Weights of a small transformer language model.
Size: 21 layers, MLP 768 ReLU, vocabulary 8192.
Architecture: learned positions, tied embeddings.
Training: a variant of SOAP for these matrices, 146M tokens, 4459 steps.
Each number is 50 + 12 x the weight over its row's rms, rounded and kept within 0 to 99. Layers, rows and columns count from 0. The size before them is the row's rms in percent of the matrix's.

# layer 13 MLP up, 768x96, rms 0.0962, rows 603-652, columns 64-95
105:24 65 66 78 41 59 53 55 40 54 29 44 54 60 56 48 71 48 48 43 69 39 55 57 63 47 45 71 28 34 48 50
102:45 63 74 50 31 35 71 52 52 56 62 34 50 54 51 65 60 46 42 54 32 41 61 35 58 46 26 36 44 62 51 38
089:68 76 57 39 53 48 70 45 34 42 53 50 54 62 57 41 37 52 74 72 64 65 70 53 55 43 60 42 47 58 52 46
093:62 55 43 48 51 53 23 46 30 56 66 33 33 44 54 52 45 38 48 32 57 48 50 48 39 53 61 44 60 33 32 27
086:60 47 50 51 52 54 40 66 68 41 60 53 55 66 36 71 45 53 43 34 54 60 52 50 39 38 46 61 26 53 36 64
102:48 68 57 36 61 28 71 29 52 58 27 51 44 48 56 63 72 48 50 53 52 54 40 49 31 39 49 41 47 57 54 50
104:55 46 55 58 59 70 56 55 68 40 37 52 70 60 49 45 63 67 45 47 61 81 49 72 62 44 49 45 43 43 49 59
106:37 47 37 58 47 34 38 46 31 51 59 54 54 45 55 42 63 65 60 44 49 74 49 59 52 34 58 60 85 29 32 65
102:43 48 41 74 65 54 66 53 41 57 56 56 65 25 33 78 44 68 50 45 47 36 78 47 40 47 61 56 62 56 45 21
107:65 33 46 68 38 54 38 64 60 56 53 42 55 37 48 58 68 44 26 54 44 52 35 60 55 27 61 48 60 48 49 51
101:52 64 69 43 61 39 49 70 32 34 35 65 37 46 50 59 47 49 41 31 36 44 45 45 56 42 48 48 60 65 54 54
092:45 57 68 47 51 51 46 51 63 29 28 30 41 47 63 50 53 35 38 68 59 59 45 48 70 60 20 59 58 57 61 53
088:37 45 45 20 55 52 40 59 71 31 61 19 42 60 50 50 60 53 40 61 47 58 54 38 40 40 44 31 54 45 69 40
098:61 47 52 55 55 47 45 57 55 48 63 28 37 47 58 36 48 55 48 49 42 56 45 29 42 46 26 65 26 41 31 30
088:44 39 35 63 71 74 46 80 59 52 19 43 55 44 41 40 45 38 51 69 43 48 77 53 64 57 45 47 51 37 72 54
101:41 42 63 46 43 24 80 45 42 57 42 36 52 51 43 31 50 61 42 31 42 41 48 53 43 63 52 50 35 46 72 52
101:59 57 55 46 46 45 53 60 67 78 39 65 56 69 71 43 17 47 46 47 38 51 58 19 64 40 65 63 45 63 51 65
111:58 56 71 56 54 58 51 59 63 34 59 47 67 41 62 53 32 66 55 44 68 47 35 54 44 28 48 35 48 65 46 43
089:47 40 59 77 58 27 62 33 61 68 63 46 67 25 48 39 35 63 45 70 43 54 45 44 67 45 54 35 54 51 53 56
111:24 51 35 71 50 55 56 56 50 37 51 53 56 50 41 61 64 49 55 65 42 55 52 23 68 54 52 50 50 64 50 33
103:21 52 42 68 57 52 51 39 51 51 47 52 72 54 61 38 53 60 42 58 36 36 62 47 53 49 37 60 47 47 36 63
112:40 53 55 58 59 44 55 56 36 49 50 64 40 31 62 51 71 39 44 54 36 38 39 41 39 62 40 79 42 49 45 28
098:51 43 43 61 41 41 51 54 68 69 57 27 62 35 46 60 47 37 36 42 22 47 29 46 39 55 36 37 44 29 24 40
109:60 50 68 23 49 48 43 54 53 63 76 45 39 40 56 36 50 44 43 60 25 56 27 65 62 43 56 51 46 41 51 25
111:40 63 52 50 45 46 51 31 13 72 46 59 54 49 52 44 48 57 54 65 60 59 51 49 58 40 51 78 40 50 56 52
102:36 59 73 68 65 66 37 36 32 52 40 47 45 45 37 58 58 44 27 36 45 41 39 48 60 26 52 57 46 71 59 46
102:38 70 56 35 43 40 61 42 47 17 59 38 55 51 59 39 63 49 53 43 39 50 49 33 33 59 72 44 56 51 59 32
097:41 49 56 80 59 30 41 56 38 62 64 56 52 57 53 56 51 56 63 10 43 44 45 57 51 51 45 69 18 47 49 60
101:48 54 54 39 46 54 26 40 67 54 54 63 43 50 40 43 60 48 41 50 39 35 66 43 29 63 38 60 53 50 69 45
098:56 46 43 51 58 56 31 34 46 39 35 44 55 51 55 51 74 45 20 47 72 44 54 60 49 46 57 70 34 38 62 39
093:46 35 47 45 40 44 91 63 45 51 60 37 42 45 49 42 47 49 55 23 54 46 48 38 38 60 55 21 42 52 43 51
097:38 56 22 51 58 61 70 51 48 51 63 32 40 25 54 29 41 41 53 43 60 51 34 42 57 71 56 53 27 31 54 27
099:54 50 67 62 75 50 49 53 55 54 53 67 48 28 49 69 65 47 71 37 61 81 29 61 59 37 52 74 46 64 43 59
104:45 34 48 44 42 44 64 41 73 64 44 56 60 41 53 31 39 58 52 51 57 61 68 45 61 72 52 40 63 53 55 40
106:50 34 51 46 54 41 25 61 47 61 71 58 55 46 28 22 52 57 44 49 35 34 44 61 62 52 75 44 50 45 42 52
112:54 61 55 43 57 46 38 56 47 59 61 51 53 57 46 38 48 54 40 55 66 43 48 59 36 46 73 26 58 50 63 74
098:64 60 54 63 57 41 55 25 22 74 41 56 49 56 41 57 51 37 56 43 61 62 54 57 55 36 53 68 45 77 69 42
085:60 46 53 49 57 56 27 46 37 32 61 38 63 40 45 37 32 45 31 48 44 75 49 55 43 51 69 60 47 34 55 46
078:41 39 55 37 42 48 45 39 53 55 66 41 57 63 44 24 28 34 61 25 53 34 44 47 54 42 57 40 30 35 42 32
100:49 45 53 63 48 39 48 44 56 56 52 72 56 50 41 63 37 62 50 47 38 49 59 51 69 30 71 55 77 23 60 47
097:44 49 32 72 50 49 66 65 45 43 71 74 30 57 68 52 55 59 64 61 70 40 54 57 32 43 60 48 40 44 42 76
098:61 52 49 41 48 49 58 36 60 33 70 52 34 55 58 40 49 58 59 48 50 56 45 61 61 55 40 30 46 40 40 35
091:29 45 59 30 56 62 42 58 44 51 46 52 41 58 54 53 38 44 32 50 42 49 31 47 32 41 57 48 62 49 68 51
106:36 51 72 40 52 61 89 60 45 59 60 62 47 53 65 41 53 60 55 47 64 40 64 64 53 68 41 55 54 76 39 38
103:59 41 42 45 52 53 60 31 58 55 69 27 47 36 70 65 61 54 56 44 48 42 73 72 59 40 42 51 25 47 55 19
096:60 61 51 42 61 68 59 55 30 52 51 70 54 56 47 46 44 54 45 49 45 43 65 67 38 59 71 30 19 52 36 61
108:40 49 64 51 39 37 39 58 44 42 31 65 46 39 59 48 47 60 39 45 34 51 46 59 65 55 57 52 58 72 69 42
107:50 56 38 78 58 60 49 37 32 36 84 48 43 46 45 42 45 44 48 40 38 59 56 44 50 18 66 57 56 40 43 61
100:44 47 48 57 36 70 59 55 58 50 40 45 70 42 42 39 61 42 62 50 41 57 61 51 37 48 61 50 49 40 57 15
110:41 49 61 50 43 52 47 39 56 70 69 57 46 73 56 51 67 47 55 31 38 44 55 48 47 69 61 47 42 38 38 51
# layer 13 MLP down (transposed), 768x96, rms 0.0962, rows 603-652, columns 64-95
107:28 45 54 47 55 57 35 54 61 51 41 51 61 51 44 48 50 59 65 43 56 51 40 44 40 74 54 26 50 73 54 40
091:47 53 51 48 46 42 52 35 37 46 47 46 63 67 46 27 45 72 64 64 69 41 55 47 38 33 62 44 57 52 44 50
077:57 63 56 51 57 45 44 52 49 56 50 65 40 40 76 39 61 46 63 52 47 55 34 41 43 48 50 57 40 56 45 61
098:30 46 47 32 65 34 63 47 40 50 38 51 71 47 44 48 49 47 56 47 42 49 44 53 46 71 25 42 29 40 36 60
084:28 55 48 59 57 64 39 40 55 38 41 46 49 54 26 22 34 41 53 37 47 31 58 44 57 59 37 54 37 58 37 43
104:46 46 59 38 60 66 49 43 35 55 39 48 49 44 37 52 46 68 51 40 43 31 55 30 58 74 48 46 45 40 48 69
080:54 65 53 53 57 50 58 46 30 38 58 40 31 52 66 55 29 63 48 38 58 66 26 55 57 57 50 60 83 41 37 54
111:52 66 34 50 57 55 26 46 38 77 60 54 52 72 63 41 59 43 38 74 42 32 38 44 43 59 46 44 32 51 67 53
090:51 48 60 60 51 54 61 50 57 49 46 45 38 56 55 39 49 44 57 40 62 37 41 47 74 52 59 40 56 55 35 66
094:55 48 60 57 50 74 54 43 46 50 59 58 64 55 67 42 43 88 35 44 64 56 55 36 43 69 24 67 82 48 30 59
109:45 66 61 47 29 43 41 44 50 67 61 32 21 41 56 46 46 59 54 49 28 48 41 34 55 48 42 46 48 46 50 33
085:57 63 51 37 51 41 39 66 47 50 47 56 60 55 32 49 59 44 46 71 18 34 35 34 25 65 53 51 55 52 55 70
093:53 29 44 44 50 50 81 64 46 48 46 53 35 42 54 44 50 41 50 21 47 44 46 50 47 51 32 73 55 45 43 51
070:51 40 39 69 78 60 63 37 73 66 40 30 37 45 45 58 49 52 62 38 51 40 48 66 63 51 78 35 64 57 50 44
077:51 56 45 53 61 60 49 49 33 65 39 54 55 44 78 39 44 48 42 56 55 71 33 53 46 75 50 52 30 52 45 71
095:58 38 55 60 51 38 39 51 61 29 34 52 76 45 52 60 54 66 73 53 55 39 49 60 55 46 60 51 62 68 60 37
102:64 58 51 28 68 40 48 45 34 45 64 49 49 22 47 52 44 57 62 62 49 67 72 50 69 37 80 54 44 49 56 42
104:41 75 39 37 52 57 55 39 55 54 80 44 62 56 46 39 67 43 54 47 50 47 47 72 44 69 49 29 32 47 58 55
104:42 30 41 62 36 51 49 52 41 55 60 66 52 66 49 49 55 46 48 41 59 53 60 53 48 46 43 50 65 62 38 54
119:46 26 44 47 46 71 24 46 39 63 65 54 36 57 38 38 47 51 57 53 57 35 36 44 59 76 40 57 60 47 53 34
110:63 54 31 32 56 55 57 37 48 37 57 29 70 50 30 60 42 45 60 57 54 62 44 46 57 48 45 36 68 39 36 41
095:62 40 49 44 36 60 30 47 53 52 40 28 39 48 39 52 33 22 42 54 49 49 62 23 49 52 63 56 72 37 49 65
076:39 30 56 32 38 32 48 56 68 64 52 49 42 47 53 27 52 74 54 45 70 50 41 55 44 63 45 41 58 50 52 54
086:48 47 52 35 27 41 45 23 42 57 57 40 22 46 74 38 36 61 47 34 46 53 42 63 45 49 31 48 60 50 39 63
101:48 54 38 47 72 61 56 33 44 37 37 55 40 35 48 44 30 67 56 47 32 73 37 50 64 46 46 50 66 60 41 48
112:88 29 47 68 39 40 47 49 65 34 58 39 44 48 76 54 59 50 75 38 44 40 46 48 74 32 50 28 52 60 63 51
084:42 45 74 52 30 61 51 40 49 54 47 51 36 30 71 47 40 48 32 49 69 42 29 60 61 67 10 47 37 49 46 58
105:54 49 43 41 63 46 72 39 51 35 32 32 58 43 53 61 49 33 34 84 69 63 61 46 53 51 43 52 45 42 55 43
084:72 33 58 67 44 48 49 55 33 40 68 56 31 47 34 42 62 51 65 46 39 65 42 62 50 45 47 47 37 45 58 52
100:27 43 63 69 29 36 50 60 36 53 55 67 41 44 50 39 48 65 56 34 51 32 58 33 45 62 48 46 54 47 45 55
093:41 40 67 54 42 67 29 89 55 66 54 50 60 53 62 50 45 40 48 43 48 48 50 34 54 51 33 46 54 42 47 27
077:58 52 62 49 61 48 47 57 74 63 63 63 55 32 49 60 84 71 50 65 58 42 43 51 59 37 69 22 49 56 74 35
114:60 31 46 47 58 57 35 57 42 48 33 55 27 58 29 54 30 46 56 58 59 41 35 49 67 41 56 60 43 40 56 43
123:60 26 23 47 53 60 66 49 45 47 42 63 69 36 29 70 54 37 50 38 48 66 59 35 45 61 67 29 43 28 68 61
103:52 59 36 35 33 48 17 33 52 51 38 40 30 54 46 57 53 51 58 51 49 48 52 47 29 42 52 66 38 48 34 40
096:46 62 49 41 66 52 42 60 61 45 53 41 69 59 54 33 54 47 56 25 50 55 46 50 36 35 76 54 44 54 65 71
105:56 23 54 41 50 67 61 71 65 48 60 46 67 58 64 34 47 41 62 34 65 45 41 23 54 49 53 61 60 49 55 59
082:48 51 38 44 48 47 47 51 70 59 38 39 62 20 59 39 48 35 54 36 33 35 44 41 67 68 53 59 43 50 48 47
071:59 66 24 45 51 37 41 42 49 68 39 29 68 49 65 66 58 33 44 62 34 53 54 66 54 53 47 62 58 64 50 58
080:43 56 70 44 48 58 52 40 52 54 40 43 52 60 58 60 45 46 40 71 57 57 24 53 65 49 62 53 37 54 70 68
102:17 42 37 50 64 33 38 44 51 22 44 42 43 49 42 46 40 53 51 64 42 38 60 48 54 64 58 42 54 27 13 45
089:49 40 39 44 47 62 52 42 55 49 64 38 56 48 68 68 45 48 37 51 38 56 57 41 44 27 55 36 56 57 77 66
089:62 48 28 48 46 36 48 36 45 48 78 53 55 59 69 46 37 66 59 50 31 47 76 43 48 72 65 43 64 41 46 45
104:49 43 57 36 69 52 49 43 80 60 49 44 26 55 61 61 59 43 63 55 53 19 33 50 61 65 47 41 35 45 45 42
114:69 31 26 78 32 61 40 55 62 39 58 55 53 51 72 65 42 59 54 59 40 65 49 27 59 40 63 41 48 42 64 50
112:36 47 36 48 24 53 51 39 55 39 63 48 50 57 61 53 70 48 47 31 42 31 47 50 65 61 57 24 36 73 59 49
114:25 27 69 50 58 56 40 30 65 37 55 32 77 45 64 50 44 66 43 48 43 42 54 48 57 44 40 56 62 55 39 55
098:61 65 56 19 47 65 44 39 63 67 59 63 58 55 49 65 59 58 45 31 47 40 63 66 63 31 78 48 43 48 37 29
102:46 32 42 55 44 50 49 45 57 23 50 39 49 70 62 55 46 43 58 53 58 52 51 58 51 73 58 43 85 72 39 52
093:59 61 45 71 29 33 46 54 44 57 52 44 56 54 49 74 51 70 35 53 45 64 57 29 47 62 26 51 75 54 34 53